python train.py --num_hidden_layers=14 --hidden_size=128 --num_attention_heads=4 --num_key_value_heads=4 --head_dim=32 --intermediate_size=512 --vocab_size=923 --hidden_act="gelu" --norm="layernorm" --norm_place="pre" --norm_eps=1e-05 --positions="rope" --rope_theta=10000.0 --rope_fraction=0.25 --qk_norm=false --attn_scale=0.177 --bias="all" --tie_word_embeddings=false --parallel_block=true --init="uniform" --init_std_qkv=0.0576 --init_std_o=0.0 --init_std_up=0.0576 --init_std_down=0.0 --optimizer="adam_variant" --learning_rate=0.00237 --beta1=0.9 --weight_decay=0.17 --lr_head=0.00898 --max_grad_norm=2.0 --warmup_steps=254 --schedule="wsd" --decay_fraction=0.412 --decay_shape="sqrt" --final_lr_fraction=0.0 --batch_tokens=32768 --max_seq_len=768 --doc_mask=true --train_tokens=150100000 --max_steps=4581 --dataset="wikipedia_en"
Each number is 128 + 24 x the weight over the matrix's rms, rounded and kept within 0 to 255. Layers, rows and columns count from 0. Numbers have three digits each.

# o: layer 9 attention output (transposed), 128x128, rms 0.0536, rows 104-127, columns 0-31
# v: layer 9 attention value, 128x128, rms 0.0509, rows 105-127, columns 0-31
# up: layer 9 MLP up, 512x128, rms 0.0831, rows 0-156, columns 0-31
# down: layer 9 MLP down (transposed), 512x128, rms 0.0776, rows 0-155, columns 0-31
o104:139130126104092162155107124158121163117171088154125123122101170146123118135132153120125169081103
v105:098099111141109099150162127130130130142118137143124126129139130152158109133152127132133086120163
o105:156141127119133143131124133132123115135144126108087138125124100125127131130118115111128175134119
v106:131123102124137115096151128143124128151127118111158109176129133112091160103143111134140149146123
o106:094119135137145122158129132137123122129158193129107130109124121124133136145133140121134111119124
v107:105121122137118133105103174131125161115126137131162118109083167098161160101132155170145153114111
o107:142105104103161130122140122129139098116114126108125134169151145147102093123117090083122106158121
v108:123146131148119109121144100128107086127107127125095177131136153083153142136115138158114083147181
o108:105086134103128131141119139111138090142119145104150110103132143128152107131132108120139150104144
v109:143170125120134138108101122118130179091107147121130115126097114154116115102132133149118132101114
o109:108117117137141134150163113157101125121128114140135121158112152096107115112122138075132110127134
v110:144113146119084125156122094144121118105139135145148117158116127150152141152146137130130076143118
o110:121150081114137123100099170146124122122120160105111149147139136119102131140136090173089157149155
v111:141128111107113101080136136134131159126119146133127130119119078178084113081126141143136131105109
o111:146129120170133162149132113130124120120136102128151129138098145129133131132114137106127106145176
v112:126146155117141124142145098125127110122112135126095138141139139136115107137143095084118149109124
o112:157147145121078149117149142124181140125110127122146129097143098113144118113102151159140129099145
v113:151118147125120131127117157131117092120132120139147148122151126124138139131146123114129125131123
o113:151135144140121127137108115103140142122142122107111135144134116144120127138105138135121130121130
v114:151147131128153137135117121138139080138120157109130139090169138130151153146153123075104149106100
o114:124157161122088142136138109123161131163153075152109121128146108141101121131104155162145157119147
v115:117151112134136128134124100132156131115122119111132167164115136144120139109110113095145114104145
o115:125133119115124144151146140155144134108132175155141095130125138082126083117133129121087147110115
v116:112096131130115119106112129147097134095141115112147125113108173115122150102117127149103107149170
o116:149114124146140114157145103096075124136095165124114125111167091127128134117141095137188091106111
v117:107137083140103114126112111160115119134104130128114130108157142177140154143130092118137112103120
o117:154154111104119159141112135105126141136129120121146145130127102097138109111108142138092145132136
v118:155119136125130132110098104134153124129121105118139155133136088192148123094113126113123125123103
o118:133137136162089157140125120113088138113151116110147114133131143081116101114108131135122127107133
v119:157130133141087144163092129153057093128094115143107163123155132125147149119106139145144155126127
o119:094117098143132092121091131097127125139125118113149137115142112177136131144137149142132094124150
v120:131112141126125129129129132139120126149134127106167109146148116083140150131129106110131147135118
o120:108119127150125084156118108093124106117121153133072139105153121158116133150160171149124132111128
v121:125110161120149141140099144103146125149138132113145108141121127104094137155128119108110151129116
o121:138136166156086110151142084129120116130126125165108131092142116157145123131159174177154114096141
v122:126114125115161124133140103120115141148144116125143090150152140108137153115126128119122114114089
o122:140149104101099100111158147158150142120121153130085155125147089152115133160120121144141126122137
v123:131130155114124130104134139129090124137120116118143117145116135080121102131109125103109110143103
o123:131131143155154137138142115109119128124131145111100101101166113139134175120137157101175125130142
v124:130100134131123135135129118122141124140136129100100095145111112118162095144119128120118135123135
o124:116139155166089081127111088126145119118131125154150146126118109144105150124128135147128133109145
v125:132138102124136135152074130124146111106121149139117143103154124105124115139149102160119153104127
o125:118164131106132133127157153132112131127090117120134117133135145128133147120128108137130118124097
v126:138099124136126136088153112133086112102163124120161128101109123154140193126134123157149104151076
o126:131121131149124156119101156122141124132134098145110121138121124126112100115175159132116134146163
v127:144127144127089138149068124142114133111107102125126143161138122172169119132119111108146136127129
o127:117125096145120078117115125130133100139112175110146141130105116090133098136091137157102111137167
up0:057130142125088144104130135159142114171177190144165153135113147139108111090112120122121141097117
down0:112130186118160108142122118122071121133154124103107105090179142121093131140148123092142143131132
up1:144126132140069119111097116147144148144116151135145121145163149122118088149113149132107115129162
down1:149122129114124086149124152118123173135145118193179129105102120171101129164161129188131104116094
up2:096119148113109140126143112120114087120133129105154125103138137112144126141115178181112100096145
down2:114126100144129098144096114164125156116124141163119164151091138132165151111146133120131175120117
up3:120141144110127140118138150144114137108107112143136146129140187095113162144145160092081131058107
down3:126091110169149142140126120115094130110108138138159128154106102129168133125156092225139150116133
up4:117129115137139155104154148127121169097107125085116142135125091125109145100132149088120143174113
down4:140130160145107123147112112111125106120082148111156124094131126159076124156115156173148105117146
up5:131119108090128123139155116104130120124141133146120108129159112125136160112173127135128133113118
down5:127111105112106109139154102176110152155156141146116082122146121145152151138128144109077131105103
up6:109124121134125128144110130149143132134156170107163108093113144114141108125145165098102142138095
down6:155108136174084122055114150127137070178114132150112112156070113150117150143109099158152161129146
up7:103105127108100162144090149156124143093130122117178110137127129103166106135127118140126177125108
down7:114123140168141096118111127150117114138189152128119103080143126167142172112108120159109141129108
up8:129113132097140165152146115129114142108133150121141144081151131140076110162112151149078124120134
down8:139131107123105148145109135106117115123065100126159118118125140176133137123149148133142125127155
up9:117118143147112141104111131097097145125123164110151096109116110083107133121119088093121119124128
down9:141142123154111119126144142094137124142181116142101129160145106119112106159120114139123123138105
up10:072146117152097129093126082145117140123159136104128170082151086115173124107138089075108201141121
down10:124135130143151121152147158143140094102145089089117076109111088154145092129089084129130122142087
up11:096076119118106156111164076171102142075129139107159143119143152128130119114126085157113130124155
down11:126130080155135140135127094107107163116120085141161092123127158110140123135109153186127113145139
up12:148114111128167143130154132144080073100131103124101124136168157150131118151116175154089152126159
down12:123078114093106100095111105148129110152125096147091095179126132108163135179149132138122147094126
up13:105141158137125128078088127134101116099105145152152140099100107138108108118079131133075106111146
down13:128129118140109124128145131146167118179129143140085092143166142085125117135157140170139112114162
up14:135130111142097161084108097151152144130121129078121105118133125087115104109078148130139115112128
down14:161152099090129120148136109112089133159101131198160136132146087134148132117139089122167145090136
up15:146123085121133158089095150114118104086099104122159108143132111149191126143097103150122153107141
down15:123182132160159167176148131124142100127147130128109134153102119144087141121146103094155174134115
up16:100081080121080133094148133124149131152119148100131144135146137101098153112103110107116089130118
down16:135105197126124093106131183129129152117109153127136121135124125113146129148081090141117086133094
up17:071084135108117149094127125156078115117153146087137141164148122122075136112171091118137117137160
down17:133133160144146142131139128127151105134111136177135156154181154102089158121116161189121126145163
up18:113115116142049160141139110177139145150121155087123113106126104125119122084107123135118113118105
down18:103140140120129146097073098131162094104168071119107151121168119140173112118125119175144127096180
up19:099096124123084107124150133127133099119168143111113113122123113133142147119124094131138117110132
down19:106122144136142143110124132136108143110144135151167116134091166147122135150148155117134144134141
up20:120104090128132153090184132120140113126114151127127112135082102137095158118119148112078088113152
down20:170097172168108127114141145120129145143128148128124100137116155120106156192134097128081150127145
up21:100156118135126161146144168140135095143116174088120145115127171127072136126150141113107126107180
down21:079169124123098121129111097151160129102146149108122109127159113131151107129094158122106160130090
up22:134128092111125138126115113134107140111102117084184123149141154118166117115121092113103141091113
down22:148108166151105098116124144134116172140099132138133103115141166110099122147114110165133073120122
up23:134118126145131128095129139072102127157165111108184105100126135098159100154094114145117100100120
down23:126147137138164112070157141173109103133132083137122140104156115121153115087158055074153092164157
up24:115158090121165129115125169141112164146113117073152121127111134118101115109114156103131096114109
down24:109086121138134118167135114152124165131124145155099118134160158111135109184134139116153121157112
up25:089105075175121128110089142142094130141127114133146119108122141106147124109133119132121147142145
down25:175126134092107147109132116075149146124129174118134170139132116146096138155124098102148145124076
up26:123187091131114154078123154138113130119098141118116153062149131104102124164115115140139103114116
down26:153110104133168099141117094116139119125184130124158115114110108133102130160107154175123084139135
up27:144160173122139148123137144168095114128141133142124143108138133111096107127114136124145158143122
down27:148115098129122125165134135132139147135119141100121116132122121134156139099124136154114121142141
up28:147143177110112137094108144106106105109136146114131143122120111126154099108135148123122104095086
down28:169115075102112129149150104127113085140126128132141145110166133135094108106124096118104138119127
up29:081157165114114156111131195116105136119119130094139149096106118094163148087108162168119128087080
down29:122169124114153064158159123123133176163181117139126105107133138142150107174139108164182114071107
up30:127210088101124134138082150124169130117097159121109153116117163129153125119091142164116131107141
down30:170062122112116118124172154145092120120171160129155122080157129123153127142140136113148087133119
up31:150141110112152164114105135128118106142117143121103123112151144063141172110111100145105121101077
down31:071140140117128172151107048094114117168094098177101155123126107103096119166122146157141104185155
up32:156099140102077145117106129135087116107068147126139072157133143097121120149154102110126125118127
down32:112121125158139134114167134082141120143175098112102185140088116096117154169132093145132101084117
up33:155122134107067172119114096139098154133128114130117135126099137137099104114128159141144134106127
down33:162122142120121140119094152120128131126117145138113140089090115127127142123098085116167167140132
up34:097154161149105150084125173133118166145134127137121102134163134096139117119081138176142112135120
down34:143131140097125120150174094107132120161078105130119158128139153101135103147149129165139126100102
up35:140153165088104149119130089138127116127123100127128125094169112124145066149136127134108149117129
down35:120093115119139113133109117077120131119137180140130155116149112124144104175098130117098123163101
up36:164133145122107160116134166125127141125113155105140138160107146128115155080137107106107125130112
down36:140111084149139113152116137107126074090176135123135111104111130137158159141137103149142130120134
up37:105169140067070144129108176149137117173161144109111131125111162115130117139134136131154136132092
down37:137116140111172092187103102121144112093114114149130136098121159108162086155105115123106104111137
up38:136057087103102160128111149098151127078157116121104149103146193126105111128098115152126157107139
down38:117167091146103120159136186079124127153117104139114148126177128147118106111120166144103174128116
up39:115146129089104127138119138112122126148101138126141136134102176122161154125130151141112131094102
down39:156090105112133118161118119153131170183115136134099110100162119105123127166144088135147137116127
up40:061127129120097127111118140172073121166129145097163135104149113140138112146181136098138148149128
down40:126161095148137116124085130113135130174141167141141142115158089097153097133131103066146120074134
up41:144132117117125121131175085085135113122113157126133149110140133155136081165152137119117131107142
down41:150142103139154124114122148172127107130137123106160125145126133107149119135133141153147094167082
up42:104137142140121138142096118111167135095098134164157122123124115072139122153120126130097151159117
down42:102115155133141111128124116117151107126105119137118152134089146185144111123167132150110125148095
up43:115151170126109119145124114169134080076125155153152122176134088144068115093140130134091131110126
down43:149110099116139137121141147105113093109133134129110119173165143128129121145180105115111169107123
up44:140115136119183133128081177135137105121113085119170129120102144102149087128144123155117150110100
down44:113128121138152099119133122147113095113139112110115132083094095146145131180095155103139135134106
up45:120134106140075122112154123155133126125105116102116124126137138125161120138134119105102162122140
down45:111132135155156152135112160147167089127122150148123110100101134112142080107132090156107125118134
up46:160127127101138121072135114132132105094105159123111124140159180118125141069111133141142123131120
down46:107124139153133088154179140107107147102133114156117139122093122138090135147131140107161141107138
up47:114117073089102159130139134131129144099128139122118140128140082160091097090139088119093112120136
down47:124086112133112108133153145155112157135176092105110121104140096103133130129097136078156115167116
up48:123160139114112131082172087146124148103145142107129082134179161135124110125079136187133109135100
down48:142106153076084112081126121110199150179131119133106166110116058132136161127136151111191128092072
up49:141177139110113178116137112147102118124100102112153104134154178082125116148143161154095145115094
down49:157108173097145086140087153069152120110132166137085120123121153137107155162076140096145080121186
up50:145139183082124126129138140117108111101164103113112201119121115103113091128126106168115174147127
down50:147134123160134141108098138121129102175120133145124101091122119116130154166104135117125120118089
up51:112147138109140129135156124125128142126136153118133130080129173070149149128109148133114089150133
down51:109108125122110120143095114133176114132157123128110144135157128115165120138131112115149118115153
up52:134168153105125132140137159167085118127090045088144101171117138118141104125120153099111102122131
down52:127143111105104076123129120136140158127149151167146115150126132168141136119161141134109141146094
up53:143144106119077156130137151108116145141109124138156108125135120119166113118111121174107138127103
down53:152109108123135096137139148085168065141143123135146141133178119093141150159168158157103113174105
up54:138153142127141134086141156141108135121092126088155119138119093122118140098115147098112137099140
down54:123149122163134123136126155147140111130141130131131132137109132109121129131130120145087097150119
up55:131105137085111151121133169193143103137111090130155171104109140093113135111133148158126154097116
down55:111138121159144115136137108125158179132114150111147137127087143121115140146093169074150130114151
up56:149118117105094172081130140143147107127106069117124088109110150140118124112118092127089122113147
down56:132129120148139135125111082126114168187155150123132126111122087083110153162099176178116125122153
up57:125136135139134127120139134122096125146103115123118155134138129090154090116100121135135094135115
down57:144097152134105127147135124131114142103113088115109106150110130147099117131113164172094139120171
up58:142100122079068122104157153153129132136120147123109131152140152109127146137124129103123137115162
down58:127148095162102121118118118174147126183139104123132129110133116126104112125130134105120114142124
up59:093118097118117142145141103154162124137148146130122156100123193145118154126159179133136120112073
down59:146156117118176109119135111144150185120094113116107145114159119138163130133121142137094130114146
up60:131143148147103138115146145107107147182085140142095123125117153114116148118104118109109130098102
down60:122162155139177180143146100132124143125154090151164128174140128137180118089125113104113136154148
up61:093129109129109190135143118151132127125074176103116106116074153181139144109121179078126146157123
down61:158118118137182059115117132140122143143183085179147162146136126106106119149137131159112091126169
up62:098131114108141152103121093137148123138099163106143119115160141124125090125074149150130098122119
down62:132127064125117148141122126100108110128109150126118117131097128119100142178114141132138142164180
up63:124098138142104149130147139130115119158128084085160090147142114125172148093156157145073129091135
down63:189138154175144135082114167133141111191176117131064154146117093105154092113147131113119152135085
up64:158128128095109122130143103094109144119098130159088114144150103127147107141094097119119140121084
down64:147114154152151115081133088174125118099129114152084139096124152100103135128132148186127121111141
up65:085112106122131148138101134125107124095080152131129120109136151116138111132122111161145164139128
down65:135151143131121162095113141131169105120155089126119132148122089137152155117146139152117118113124
up66:150157162126123165116105131141124118147074164150136114156104109104152161080097143127097080145140
down66:127129117117110135155110187103112095147107142112123131135149128153122104157131147119149139115109
up67:123110136123122131118121143127156110145139146100191133106089189105145092157126123125088134104142
down67:127114125117112096079122128122099118134106138099121126123129106119156112110103141129094114140096
up68:115152062149132145126128094145129138121130121114153158110138109185105109140119155163081127081148
down68:140125127132129089162171100108135123115123087136057114136106112106119098097126095089155136147119
up69:113135136127158103117133129134113128117116193058202150089131154105082139143089152119080142131165
down69:132135092114167131128130078083200143144172111099135101108095127097148140185134160092114113104129
up70:127148132113102129092106124118110123115128185099143115142143161151055154131135120128106120072174
down70:118097127120127136135176160150068146112127116098098122151129163169108135113118096123123111167116
up71:150160084093087149115089158135109101142159096125113197118177135166112127143127084167127079095122
down71:081125114160131058112155106174133133115122115143102146111100093163125148122077116149083150157086
up72:076087089139113149057093147154120111110151128098154142106149173102152095100101109105144116099094
down72:091155147173097161149147151173132069113111114123147107195110174160166128128187118174097145156172
up73:104114135139114144102151111116156137101141103118095116079141198104117104159077133091126141093095
down73:122152156132129131108156117146144117133141136152175132158113109138155126118116137113139163137068
up74:137141117120117135110108175164114126110142121126134113105139119168140105132096139148103064102128
down74:120109167132103087097140153158115135164175154127123132116138160129136149114103159091178146141118
up75:085144123146136141081113133146140119124117130121125166097127229094143112137153156117117148095121
down75:134094143115139126150109151112123098161161099127101132162133068125158124108112144088113128152064
up76:091173117162109139118161084135136136096126143111127117094140101172096137132121143128098073131151
down76:162105138137130088079092090140136123154152150151107152100108119110088139135084134155101138187170
up77:097150105099114134132156138143154128161116110131118137080128154116125156100093141144104150124156
down77:132113139128110142101142104098115103139146104123165151105153144132090102120147129129114144123130
up78:120118125108131125137117175143141107146145171103127127104175111078141103132093089164131121158123
down78:103137130109078134152110116167127122132174129132145144121101147165167143120162090097120098123111
up79:095113126166133165104098137125154136100110139125128108109118117119105131123119156094138154131102
down79:132139120163155108113108144141132144133137091112121126104107139145073104149136146142097119119142
up80:098144103097074114115148092143130094142143149082096177106144103159094159139110138126116167123159
down80:132122146117160138147098144153174145161161116108115138078144132098157125107100121110138077132097
up81:108109115078101141133105127163130145127100124118144138113096134157109132125131159147129100105147
down81:150090143150124085134125111133112142147130146143130089153176123097163138146065127139144182109120
up82:174143135102119149093125143100119129119144093103120118112127124139149121141108124116135147141144
down82:136120108114146138141117135166184129121117145171137144178137125100105130093111109111158128127113
up83:116064131132150166077126111138085117114106134125138106117139159119129129096087157120116154120124
down83:115105142116142157176123145130135153115112111123171108129125114084117116105146120141159117159117
up84:126127118094113162133098140142109094124132116128132119140143142100184115140078104177116141126167
down84:115149125134161125126135147100125130128127123121160107135117148112125166136130135108137126126122
up85:088193120121084121104153166139135132135131162119110110088167143117097116111115112095116132098134
down85:138153107111125087168156113131172140115123166140124102116157143120069140095117190135161125128164
up86:108136162111138148114115136148160144118096181056132147113130128141105133116090139153124124119151
down86:100162161131141109142131135100172118104139129113129091102158157138128137163115127186103109105136
up87:079127110080081153093144141124131109136133085143139135096172094110153102122137121152120136103086
down87:137118094137116074145133150116135137119097142165112188122111083134101136105153106142126147114125
up88:115111138129112157101131115130119135128155129112132138122126163091148122106121117144096137109130
down88:099122121078133186122115148166117108122121153116164139129138124103133101125122141170070129108149
up89:099133173111122127126123118158135100133128139077160144122189128101088118159123124104124110101090
down89:147141130168109147114126148122112119142160157138103099153126126178122105187111149158152164140155
up90:149127151114119155084123142137072087138108157129113095155157124114161075169103118160111122133115
down90:133123115128086096127125134157109144130140137142114112162156124178104116106112143108162162119151
up91:095118103099133155113108137155096137150131126085159130101163140130110085163079136122116153163148
down91:132112161124109152077139083117122148111092101147110145173151116071149167129179076137106133120138
up92:107110114137162166120134135154127124089095172093130150132134130096111136095106106117102118114123
down92:176150127110115092139121094160134112087160117133096097121125124137164102114128144127097094145114
up93:082084099116131165141093095116110153122115167101168135164102128125109145125151138135124176151146
down93:112133092149136139118094097114138115142114102177150134100112127106083138140101133144150129136111
up94:118155145136110152095099134181131145129132126094119170104151165119144067116113170159125077118124
down94:141130158128109088112099140142137138120166143134113142146139143137143160105122148127121089114108
up95:088104123137098130090106168143127104130099171094107162094106140131192105100092144137134112113147
down95:167090126158151143096135156121103149128142116122118152169112117121097144095170075128157139143101
up96:090111155125125106132134128097122094106108139129145154152142134128107157142111131126137148124121
down96:147153105139128141117107141173119111159114121122127132128125103121160111115126080167108138121159
up97:150144115130122146117113108154110147123121125131119129123131130086179102117113105123145133156138
down97:094122158149141114099136138133176161118145109112084121143147123144137139113103134147131101124163
up98:119126103120104135120134105112122129105097141134145134107180169140082117088108136153077162150137
down98:154130102108117146113103127166091085129118138112120079170128133149158169071113113174105181125145
up99:101096125105140121096110103166124109075110131088123122169142164109131120146144140161110165078117
down99:133090135163100090122137118162132122115176121144116081141154100142179134150116127134120141139119
up100:100109141109113143103132104157137115145116122088169146130128156090125114127108141156074140105131
down100:150109135114146127128097133071075151141143141156151153138121122147123171130128121107123106125114
up101:107128121073098137153158136143127121152066176139132066149145131092131166120100157136136134134161
down101:134146106197114166128068125130138113099183102093151170103139145146105135077169173173080104185112
up102:142100180128097137100108165168126099064125118076157178110152152107109123132122172137125143096127
down102:117129146114142111138101111094114137110142135114149122093136124105144139123114116177138134117102
up103:131141130121111112100143151123138130138112107090115119110119106143140130123122126142120145100107
down103:106115117130142102124136115146129141102153154134150124135119111149119138129131137090163088116105
up104:128144113109107144122131124171123114111124106112102152140107112169128178105138108144119129099192
down104:132154123123130098112137164123102121134099154131099088097147117095136136152126111151138119125102
up105:164132110127131138154137177103142143076111114132129132101135170076157100093118126127113126126142
down105:119143151130138176151127090105095094126124174135178122096119135142147111103132118159123132119132
up106:156131136107107152106112153153090150176122124128116127121131134094079128115074130072125181084139
down106:137081130143094093162130164110097101132104138129132146139106147095111161120112179157116153119148
up107:123143133117097137093128140149093127115081146135146134097122169080104152151111099105137102109106
down107:150164116144146134108116111149162157128095125126112126141089083138148165123101153131102135138090
up108:071109068096086171061141107184123123103115152107123105129193083150118118155129132104125129131134
down108:102131137134150156112158172140140090119163134143102091085126137122129185169184134090152101088111
up109:110092092100130146100148154152146121138095133096145114147132129117151138152128105155097141087106
down109:136115108079129208103131149152143124113112152095151140141131129099133092139118135148069154128139
up110:105145152115107136128107130147158084100161124085144156121096133134115103131134146132109153108165
down110:103108165134166129109151108131128181127087121122118077150185123168111158081079126151145094143139
up111:129071106119131140110157094120146143086129179122138099122113160100114151115101140118153134146111
down111:135157145132129119102162145136153108127109095132104146120131109146166176129157133139152132121147
up112:136109116133129148115086125130144123129155181115140185085115158118109112096100113130108056082120
down112:155128099124131114125165144120141150172132096125124114138126145135109166127132068142146091112072
up113:122129162130110155090121158130121135092114141164105160104134154134076125172125152099126151114107
down113:077118147158129192139159098163149125105114161100135137139113139128111144109115149129089105105126
up114:097112093146138160156151161155152140111151127092117145124085129126173112132105109108135128177152
down114:139147158133146095136075128153123152107074149130113128140088143102125144103145131168112152143133
up115:096145123130114146120072127165145114125113113129130124147138108145151095128164130149112195143108
down115:149121105121139121118080085125121168129130132133124127125091111116128139116118105136130135151071
up116:156142128120130137087097164152139114165131110088153144118155130139105143141095096123132115106115
down116:114122200114145137110185164101116165144120127072168095109096137113107193178112113116153064158168
up117:137134123116122147138137136136130153092113081095149114080180126161098087128145121076080123155144
down117:123056169109136109136127156156115119102160165099104055144132099128101171122098160159128103148140
up118:149114159137159120101158138107133084150123175106095168113167124087106117148136091118131123093185
down118:124125125125088162148085143162123115108105126142147099110120159128119118098148096156100095090094
up119:123140097120114146116114092136108128152102163127123121113127155088105121122143151124123095139129
down119:153162135117127139165124113143125146120148143116133119168146136165124124113129127122120157094095
up120:157138125143074144140117140091162131151087118139127170145141160146141135134075087153125172097094
down120:128123125103133139107153148113113173110081138132065116201128128128141128088099125163107115151122
up121:112175160145123119096111121125149137128143113153154152100141103131133138125094145124109125103134
down121:110092141134102094170159130160081150109122125118156133102086107116147087092114138123131132137121
up122:088126128149122183076133113201115140073129158094119124086104111105099105109134134132120165144148
down122:138092132124115095173142150087143165137140124136109145155137132077138124128121115131179090113113
up123:140127097094134137109096202104108169127147109116119150127143103115136081127119097143131103092113
down123:105082129151128155138089138154101153140121174141122114112126098114163107128131161121131129106124
up124:118118148130147150112137123116124131147095154096117142138174187130110124124149135132122101117108
down124:130105055167160108166118140076123111143109123137145132124096143136121114120112112111135144188116
up125:074098120091139172113164120144129092144091102120118132151166155137151131123115118166099141127164
down125:131129086091094161119127151107106101128166112143158170115144150101118125168091106119152158104078
up126:153134138096128141141169121128109084161137132111117149119152149124154100103138118104116124051137
down126:130145121116124117133121166156094150141167129112130116160125168121128154087075119116098124157092
up127:119093130117119161104095127159112163192111179124087161074141113147117070077123149079113107101087
down127:115151116148118125088115107128073140132111147108133136079109139131112121097125150160123104144078
up128:066136105118120123136127135118115141156126158110157148140129133120090135104145163155103113095103
down128:110116151158206145097108162099150128147134140145185089142126111120143137147113075094128114119111
up129:129117153123121149121080122132090116096109109130118166136122123101154140107092123113116107130125
down129:083165119141114148136134114080110139117153146098114085112181117185141131138132154085149078128196
up130:129110151129101134096108108118114154105108152119129147112087145163103136113122148110090151124152
down130:138155108165150110143118132147090122161149120100118134149100088119135155142093104172135107108115
up131:104075116131111126136166129114137090151112164101143133162152077164161086128145132089113107117170
down131:149128140140124105117127111121111134166142137188136150065078149136073177114103120109127167102102
up132:106122161116103127140069116135119113160125119127126149128107115143125071114137147132094134105192
down132:102146138088106097078177136111217143114109141123178144141153065119176113095155099114106121153121
up133:103077098110114152076150147137119092143153189121137159101130142077038159132113082094119165134147
down133:138175085143141107184104097110169153116125107088163110127155109144147129137165165157120156176140
up134:109096093110103128118136156128137126147167121122093133135113151112154149115075107154107112146120
down134:116128096163122169134078131109118132115124125102156144116091147161096122146165123114146125179127
up135:133170079130112174137150115167090111081115145137141112121148105122108152136138139130116164141138
down135:170104158124156111128125157121096165173106142099099145112131125104171143110086137141125108095148
up136:112157130102171135121086133150116136145077148152137111109106133117146107126119169115124109121115
down136:159140162133143109143118138087136203120113145118108109118106151099071128123087132109129135122177
up137:090126094126089130097095123167126112087142116147146139080120130144120160114123127105106107140138
down137:187113107125130124130121124104120130114110186096093146128150147118112107135166130103128140156102
up138:118141122130114139131090133106103149148093105153132125145124140115170080136102146152127118121132
down138:143097147124110127140153098098129131114156187123112123139119123119117113114127104121150102132171
up139:149138128090129141108122136156134140127073130133165136118114149117122131130120079124139153104093
down139:146096171167108098112142119153166131112116142173142138126107174102104134116136097147113110136113
up140:158098120106101129098136113138136092127162102120134108115088165120128115118106151127122140120172
down140:114142114154105159161093149140151153145096123143135124123151145147116133121128125152163122135082
up141:123156133119144135095101117168160128146139137089152134132122100086121135123124170166127123123128
down141:166129143142158121150102107125144144123143155144112131127110120146111118125100121129108107087139
up142:116086129132118140139104140095138143125149141156133152125113160103137129108137164129142124113128
down142:141105137099148135102141122121162123142142121149147109145137099131103146147149127126170115138112
up143:101163123149101176096122111124137139136113137093160198097116112160085123101117131178087166092199
down143:147169095138162151132130149096063156157083177116132153126133089137169107111107171130131116142133
up144:093106118106127128138139166158146134118155106126159116102129112076108137119117138109141098053163
down144:086146085103101139131132126121126136142127126119130123103147138163120111138131116124127105086130
up145:131114132102137115138098125143140114113141185086138128128113122131100129130119084089112155136154
down145:146166092115114161125100157105149082148121109146178115138130111145104147148134186140140143124127
up146:092148143123133149138130167101112138122133133137079140116111128126098085094124138120109122141097
down146:125123145126162134132151138129107117107092137119105137129124148137145097122125149168121142148150
up147:133100149124107150127138151155101134152078140126160138109129119146098123109180149132134094155134
down147:169143122155117103098141149119127144091142079125141168110110131135142121106123081121144104102157
up148:120098113105103126158135168104172124112132157151141138124152104155092108131081134126125099155165
down148:140132115162158094114149137154144148127128084131086155143126132168108099092172157112132136152184
up149:100110110113106108143107141151131094115145147134159138155121099121104114101133174156113134168173
down149:131105122148177096155109109134104104090156094144154162094134130097140135151162157102153079097090
up150:106117110123098139111140110139151119086076145106126123132123116122138101112129124096084114125161
down150:160161117132173126105129163115154144095146156090122100155126133178172101157139146134085097165156
up151:138128137115083145105092139114116108068098098100170123079181130095139112106085126158139086045173
down151:126139113140111114109115119120097118125107106087119134109139143108125114126109132131151114112132
up152:123143124131101110138117152148173138077122095122125110130113144165160116167167197142088134103126
down152:069087161094112148126176088169113134078113075093121123151121180173130099112108118137121096168147
up153:126150126126166144098093168110119100130126170085160140095111132075118146109116126135105132131118
down153:138107126124155116086153146099131121092129111136103120098145110135161131086163152088155135111151
up154:098145174113138135129122145107087112115096165122140163123107096106129149110120100153099115176127
down154:151106134170129112117129125111115108129090103137150121156129124168093127127133122137149149136144
up155:135130127117103153140114151110138163118093112153130122080121145078191071101096126147139118123156
down155:108120133148129143093146142097142133151156119128134143107137131154158156121133094086164092149110
up156:109114110109112139093181107118107130136114122108144158126165137154121124158119150151127161104111